python train.py --n_kv_head=2 --rope_fraction=0.5 --init_std_qkv=0.0395 --init_std_o=0.00642 --init_std_down=0.00642 --beta2=0.99 --lr_head=0.00987 --schedule="wsd" --decay_fraction=0.915 --batch_tokens=[8192, 16384, 32768, 65536] --steps=6496
Each number is 500 + 50 x the weight over its row's rms, rounded and kept within 0 to 999. Layers, rows and columns count from 0. Numbers have three digits each. The size before them is the row's rms in percent of the matrix's.

# down: layer 8 MLP down (transposed), 640x160, rms 0.0401, rows 239-276, columns 80-159
# up: layer 8 MLP up, 640x160, rms 0.0445, rows 240-277, columns 80-159
down239 106:607545601540604607585416403428544482439456483451436473537436515577490528481573552504448522439477483559489445452589499477467534582469615554586508482590498484465493443531522512544453502519535494494551600511463472481519406516423566569485549458
up240 096:533507497502454433474459551493515525586441569522491558407586548449560524489626421501392497445594509485463463449456422468432544539535387463520445458431573448552454497532486595519441467499531476584548486486590495609501522499472544508434472595
down240 098:550510517512525436465456435558591440434534522542563552530546493467447437511477468447547479622494535492537584578462508547501465455595460513400538498514480450463349548502436454461549407505404467489553496425557429478480545426507477560510531514
up241 098:386465505534568533582527502434575526404509495487432501503548479512463480486551512538393475520434624505584469570495443475591430437558487528537461453437481554507565518452490435515484484571505545609448561548520543562563552465533418525559481468
down241 097:458517510551495503597473480422456437478515424450508402454454493507548419566447465549517464519449507464542493480486502436582520505513465523541474509460437548488520485518468445488475418428522565411475487508563493510532510613550440492531402489
up242 104:609453493436462485489524437476613492523622551530473450499473536533532494464497492463465518526650541502576470403474473460463531470519476492591573539563504463411491509487509511532485489564421484475563574505533547517545462386462500480570465571
down242 100:568446622455459453454624469495522514524516483493549519538542583440540467533542504473546490568415479483488458481551463512507489427578549491497468571479548468495481518531444514592401499435487446497373503556532466479531579520441387534506485490
up243 113:520511490456536548510532511446488501503527443485451556454480469549563604537451541533431585581505500430561531530492448511419496495547430545511502444492530502444514474481480502475465531592530518455462526479485546442535544535493533523625426474
down243 111:482589513530549470469557517537500478573484495491550541411531409441595546441499478569525480492498454496424532522375538477490462592490442505563504540479630546383530484449584610537368519481402575547561485506456419429508524460459458443523487435
up244 102:523411377542475492587483512450513438565496484412535574494534565492576437531636566454488498483506497537448543439565452478506506569435507582588548518486473462481593488455502390517386422532474536493492537503521446496523519510539472426480575467
down244 106:479408494552392465382443524508567483511530493512519567576500505482499448386501538498384466453502481486467530549553407418515478566530461586530522505520568531521545521480472558528494512579479613460497576616550444582489456517503512428495525510
up245 099:460557477462429464481510526519484450553527511565500554441534506451658465529567566499577503553507439502393524449501452385475521607459531445585542542490532496495601486482487619415410507539462478533515491493476450481412507513522520526497397484
down245 101:540564499505451467490465499405556465487538594457575565459560517456463505464482501464498558449521598521482522536571506450532526517553468493492567423343569504501607614510485463513466437487513422557467538430556427559484474497498494464503434541
up246 094:578552447550601517560511527467561493522548574471488493471511561479467462490486427541410536489553430554398468406440510486544533568473497484522557390518558476462516546468446437485421496503480461587522484523575512517557515441386560431444572511
down246 096:479530534503592533484529542465509478507516516506597488567507520549461568528494442474490483450533529608378539475466598450533449496525513546346496452541460578502520441500525471534529496418434416538483448464443579506557514446481528387426464384
up247 098:428529481545399447523509497452494506502534506515520492493532537586471446558466552553498524532467464440349438564563489480536503587538504409577544592460650540493519528459491518390500438494540507504498565546499501561551515444462486526487443444
down247 095:469478492382512526480472545484454578547388487531431462434472553469499541536418487480465469494457483490469524568556465534468505457535522501429514534462457596446441482503484472505576474519540623525502451479539464543505530545543557485511487522
up248 098:530549531556486589531397487465542566478460451539442456494489453492517465403489572507404571470555568570432560443468497492519432508456494445490585537472493490466469387425514498482470500602498508538561477435467450574421541515545431506468458513
down248 099:443512620444453433567506479560426457506421524472533513475594444399460520524398536492508580536416572508486496468405533490434452467448530553440533515567503557483513516480460474457451504594535526534409483520557531519560478583473491531511576549
up249 099:502559463486492431547418404530495596464500473526521499448542473473427520584539462477589445503520502430528434500407430485555439428521503430507398432450514499520503488500505582414438465503463499570484567478512511553414580359489543544470546501
down249 098:528560471515475435512580472569399543467564517464457594438481553582568500506461394489491531444394414403556483447522447546499458593482511495534473571585471503484454540482570448556615529479422477524446436507505615487531487430590587506522530486
up250 093:503539500395510479502577453520515587585489431493415578506405423494469488478460560561452597458484579489461476551508563522519614404509492491480537477495494484489575502391506525511461512483528578475453534384554583580563488513595475484445524459
down250 099:491557486489468470442464524411577542491501481534554390510459503421544470495613496516488532504476465459489554452505412480484573466463476514541417486537559472515405531490409419506552487568499397442543488549498486521501542491488576571515511490
up251 105:485555497526413483478484521492595464527457602502515459516470531592490362508613554490484449463560519475471509557539459538488503397554483437532442513467410469512578502445508427505573498435511523480448474565453517538517507486465521504376445493
down251 106:541575474508504394543498588550527492509512496496561610586506526539467438446501522422500565464468469453462511464431581505481467411498486585543503442482401505466536564567628542467521460381461503478514418539514543512490507510499531444507663507
up252 091:583448500561530459467562514427480481453459470466469509481525562525502379507504389451440560479472500479498510509555527528512575385488446521556441533560505467442487475411458539582461585498473510510501539446542484585523528445398440526485514482
down252 092:500511475533523516489584447436448511514439454489427410521473533545452566588581556413405467464469413464489504459513451550454557548582528496523501477430493547476421507472484451415543529604491524449485568494511574490495573479485442444502503485
up253 101:474578462560472502565466389482573515468579485587507539529523466548488541492449481460500525482577544521565489565403522499538548411487504519539462443465419442539503452465493552469546494475606586568443655497436485468447474550462491431490554515
down253 098:526578486478478492512432522550506476501462428622560532555444583472469543461554433518571439455486555509424458509437548484549518463554404440498508510570451585473422497474457493487536488578514513451473557482504469362559519506541493478417577549
up254 102:518469484421533526434451549355568488501482562496442566485517499486456547440529521509569436473496528502613518528470596489483537488554473364517507486505498572489607577461450560389514489537517513483477525469517562512557510516478513465419414390
down254 106:413539531556554458571466452600563508538531539486558446590470542427526464421507555421429514568502464455427474574507509478420420507542569507435478465487460486520613490421534441428528559418517443518526569396546521522443420476465456521567418468
up255 099:432499553454422464597553438473509535430567509508420491449570439525457523444567477529459538565456389506488498488493530507510523442474482513481445460479453471507526577494484468415471463571584580479510496535509508634536447473479487577489516551
down255 098:456434509537427530487496434365555522401469454563544481408477456487472453443566487583511524549603462574525617584504602483530520521482512491505501513488413493451428548505523478485474462484602532412458510548428479511595432529548513620542511461
up256 112:566480441373519515534503596472537488531503529429370571516456394486578560551507587520472568606525507500539475525446521500476588432489579483531531534574513486515566451457469661452501442550537507505456557428521447538523516514470525389436444583
down256 111:513445631486481458463383500501493431550503443466388518474578498511313476482555519571526476421529510491523536605527526482549452508499461532465436557497493460477414515452470493443568548491518549561418503561486506495445577506549398540520520457
up257 101:470509536516529525500445510484550640559465495490481583493532451619557541479376522412488434492498497392534439530542552498489489477535443400543538509465494524528490507482510538522474551465579558518502486427548449576545582451484538435430507610
down257 097:494465578546614548480494421410502420450437485489449461559503611399513460505557486491520500504401471570502527459519504454593475537523504509577509440508538504491435496463462452470553491520447510493511463530583565480619446441473424598488481572
up258 101:491399431528525544511478444517528547505548499501499524559537518431490490475483459519486503566486433406553412419562531519409537564579463498565425493564461550447532429503536593477556450474488429560550554490572464513490509514415499503435440440
down258 101:519466611519509508465519555426511528505603479532410551469481514450494440506524481544523467530508497406526516525547461552601457558572596467445471509587457539518502537537551542495489458530492500459582490592527445447470394473446492498542608575
up259 107:482543452565352491489568489477500541446570435545439509530504366522485390456513536485571493531424534567481510476489458504452595480569453549585446467546512437503501492483406508482505442617573456527546454520500619562441447532527481538471451526
down259 105:501549490460402338498417551445474451423530561459540549479543534479503439446606544561510557478560563510466446483497582440516533527490497560486516545467578597455478493532476497525406562521511377512569519532489477520472445535586409411440466448
up260 106:466521567399545475552423497481491485440510605452453532499521437553483508492472514523514521500500500469600533505515455518486542560481479474488488460521537496459555510521427598405541521511525497483454624412636559554472565525470490424504506475
down260 105:532469571501510497502521465481439577579487543438640504484516428453582504471579523511382622502528583536576487573564565449508449530457546541484464479495492474493450547518572427402468467387504484469533548506519554488572394539545488474520438547
up261 087:509507504552509503456484438497535505562517582518511541478454531492454541405531518417579458453568461562493440514473519444526480475538502442552492415523519531519520497423489412477537473527496486520474516490415499451531454490485405550541492489
down261 091:553471561465512439485578546509557372453477544547565510525454481522546479584444386482519487525551469556530376496405505438489566527534496589484495499470552474556496558518521471530446504458627490496420568485481518483486487455443495500482532498
up262 112:518477438523557481527510502407484537493533566509507568506546486556493469541531504590536577523514511432462508560543524395463623463540447492527509446529455523464522557502462676429510502603565530454477450446418530431512499550497476476471428459
down262 109:500491486412559548484494375480602572525578559533512515460599529514389564429562566481400483461503539532456576533410456478472485526524434427453552557528525455516412528492459465545498587469554531459455518530544482516466478457577539509560487459
up263 102:450517508553482514563478417476521548565460616520500500420454498543395507498532454473498559552577490549521533526517524499474447502434464396576411520456470454492543449439538593472621520557490519479354478493485506449464513513461545347531415564
down263 102:599510461580486462551444553526556502499533557519404496500555534473489470545480477416439532541520464508462475516419525460407488511507534411469439452484464499546480507550672592515456619501516499509430511435464583492428468397506530523490422498
up264 089:509507541530498429503454428549533509523524481524537474446554454501476511444438455442492588525558444482494523492544434415481443494473445515534587544473544515556498455529531499443455520584558487673543473542472563460575479505505509555540468540
down264 082:499504480479547501498507501412473527534433490512441549541417460527519462539527473572483491553400590485477436499463548586483559518487586484501431499501470421439420510452422500525460465418524485415476551475583481513507520421446467434479519431
up265 104:485454513452573543499538542553470490458509453455462462525593472474479484505567472617482501546490435514450533512477461509486506495488552520584510451488556443428534469524509531461478518519514457618439510507546462474593499453484567530491547521
down265 104:612478564453456486479463498534468414505532550447613580458423472497567503456465525585528600505537540449547506502505549501551484498492411508485493567523588505547440537505477556430491475469470526528479513516466560543455551465526538524482495518
up266 100:476448486381507557557499422480532532516519424406478498391514540558532478551442575511478423493504579571570432583444532450460523502556545485542509428446500472490455435490403554477468464522419581487413490475455472462541459511480486505567485467
down266 101:482511514437493443492512487538457478524525459464523529509525554601485482620529533498609473542467457598484515542468570565499455504458492493482503427404600501496469435438478508472501472492475491476423405446542527556576508439526534464529638542
up267 094:539456484606468534524495494501598440421565523561551545558419501537501600478543519533417557635504430494487452456541481509584483414517499495505544542529499552412477494496445544472532520501530487479529546559495448536454467350503537479524515580
down267 090:487463462477541493457440543490462506438473478394563487501534580474530463459531461430553562466522493620518477492624530513443537550465536507577439416523544415569507496449415460460491491535479498556486517541556531515631568530514480524513429425
up268 100:528543450506488491506495534515512523496475533524514519426522481627413486416440544500522493539565627429451424425430526396599479457470473421511515528529532499485529530411499585481424474566512499457588580425501459505456446484544520489434414526
down268 101:522562507580476482583512502388546512575514505429496485530554524381522510403533502567505428451588550500540454455512446457449438530465481504478505526416500504512519446447651521466479607564472433507519530484474485470450501509458480541428448452
up269 100:449490441546413514500437426465511420555481533530575461409572418655582520485551469507390526504502508522548570493528553514413486487506522495578510489492601403488556511426445420521486500501492491510554537473434580542485477431408520529486547476
down269 102:465530518411574503465503462504432524527440390555449595496429447504464434567567569524486463496571528504496509442559544468461524532568441445496476442621470571437515543463498536466428492483483489493553470524508529470532564517579575542534515478
up270 101:484429522468457486437447437486565471508472455564573508524622496482496416560481446461481521620620456543442504474431479490539596531629539428532481489458469495509550454520370479405491562488531442553589443434534474481572568512501525370585486520
down270 102:465433497479570465536513373400482424491535469502488425493579558476561493489380436508411554579474395437529475535507548476484590535483508468483483468494484464548493551520463462505507535503513501492536486449533535485518470458486553557523498498
up271 094:423417436424477565541532448477528497507550464392495482498521434523378557492482533541465434514531545593547478450480437486356516450520528492538583442558465436488522593496467491475475444556481528478375521534539500547479500443459479488616531473
down271 093:506388469481545463494517483474479464435522611486445565504541594461610461542551474565501504570536379456560490561481521517546487533436384532537524502539569482402460557418548551471559538599550421463550494449514516500456481497494470512535576481
up272 097:447546540514525456439504465466543512502475441529450533389444441565519505521513481546480576599552445526409487576544419570450521419547455412494472571475473463496539501574550512458515507528447481562531532455443510476502516517565489503442485462
down272 099:478518417495496477506490504419587481485537505384445497491531483483527432486499531467458551530488394516492493497448594430548507553450520371581593453555548432495502535474539524529504586534513478557468484552500503464469545378497514512620514504
up273 100:510445439501541500556429476443659586530465547426476585535518435492473492407535431446522478467475588554576489429528484527500593551447530522579546395511533503585563423477430487469511496504558423533471619484551477456547522486504457502510512449
down273 103:496497423513469463562523394440422551538492464486443574393435625518515444579482486470457531478506510463498462476406547443458506493418454534482469552468463449410468521462469549519433520539435568536573445552548525544597547505463572559532561503
up274 101:550396488531519497475455462518471462461504495600567526448525395576556544527598424567488516616401474532521474472623437466438452514540566520555439499472555476509532475431450561539432434524511433434514439488480520548503465469435493583456488490
down274 104:447559483480488509543442579527504505553469534480458487458515519556486518533548534488514478532499488477541507487507571593479545591527559444614551526551528513433456472551517503496570412568502647499509455538538463443496470402527510420564479558
up275 102:495476467577445512475538584468507512540514542587521482513524479523488453455521489449509479516476480504460526390526504465587552430450539468529475592478548462508512607517504467460533480443481512556583514549499513547479496506506501540466430578
down275 102:502522515469499520530449531519468500454464431430364537495536502546585482510519555480497506558457484487588479469464560444552346464449531537433519411451487550461511466532469477608440478492463519448527522553562532432497537478490586439551547556
up276 091:506497455540518543501503547446520525480563539475413613508417498599556549475524477495497458457509541436579435566492495520565541535539482491563560478509554410488477446534420491496585501588492485501470529528434485547482468462502528466505396471
down276 097:493454530413495509556565543529505590533541418506470483507481509547473532425534489573420585445518590562524535438562520487492594456505494504511538428474501539558492491417606486471485483397516545503527442502515593462554487551530475418457472501
up277 089:433474464528511479579504581488540484541492436541560568530484474530453424486596441590505557448465617538502457459433579502484551490584543493541483520452526469426438512450491632488588564486579554494487502467508512507437492497460508443404561469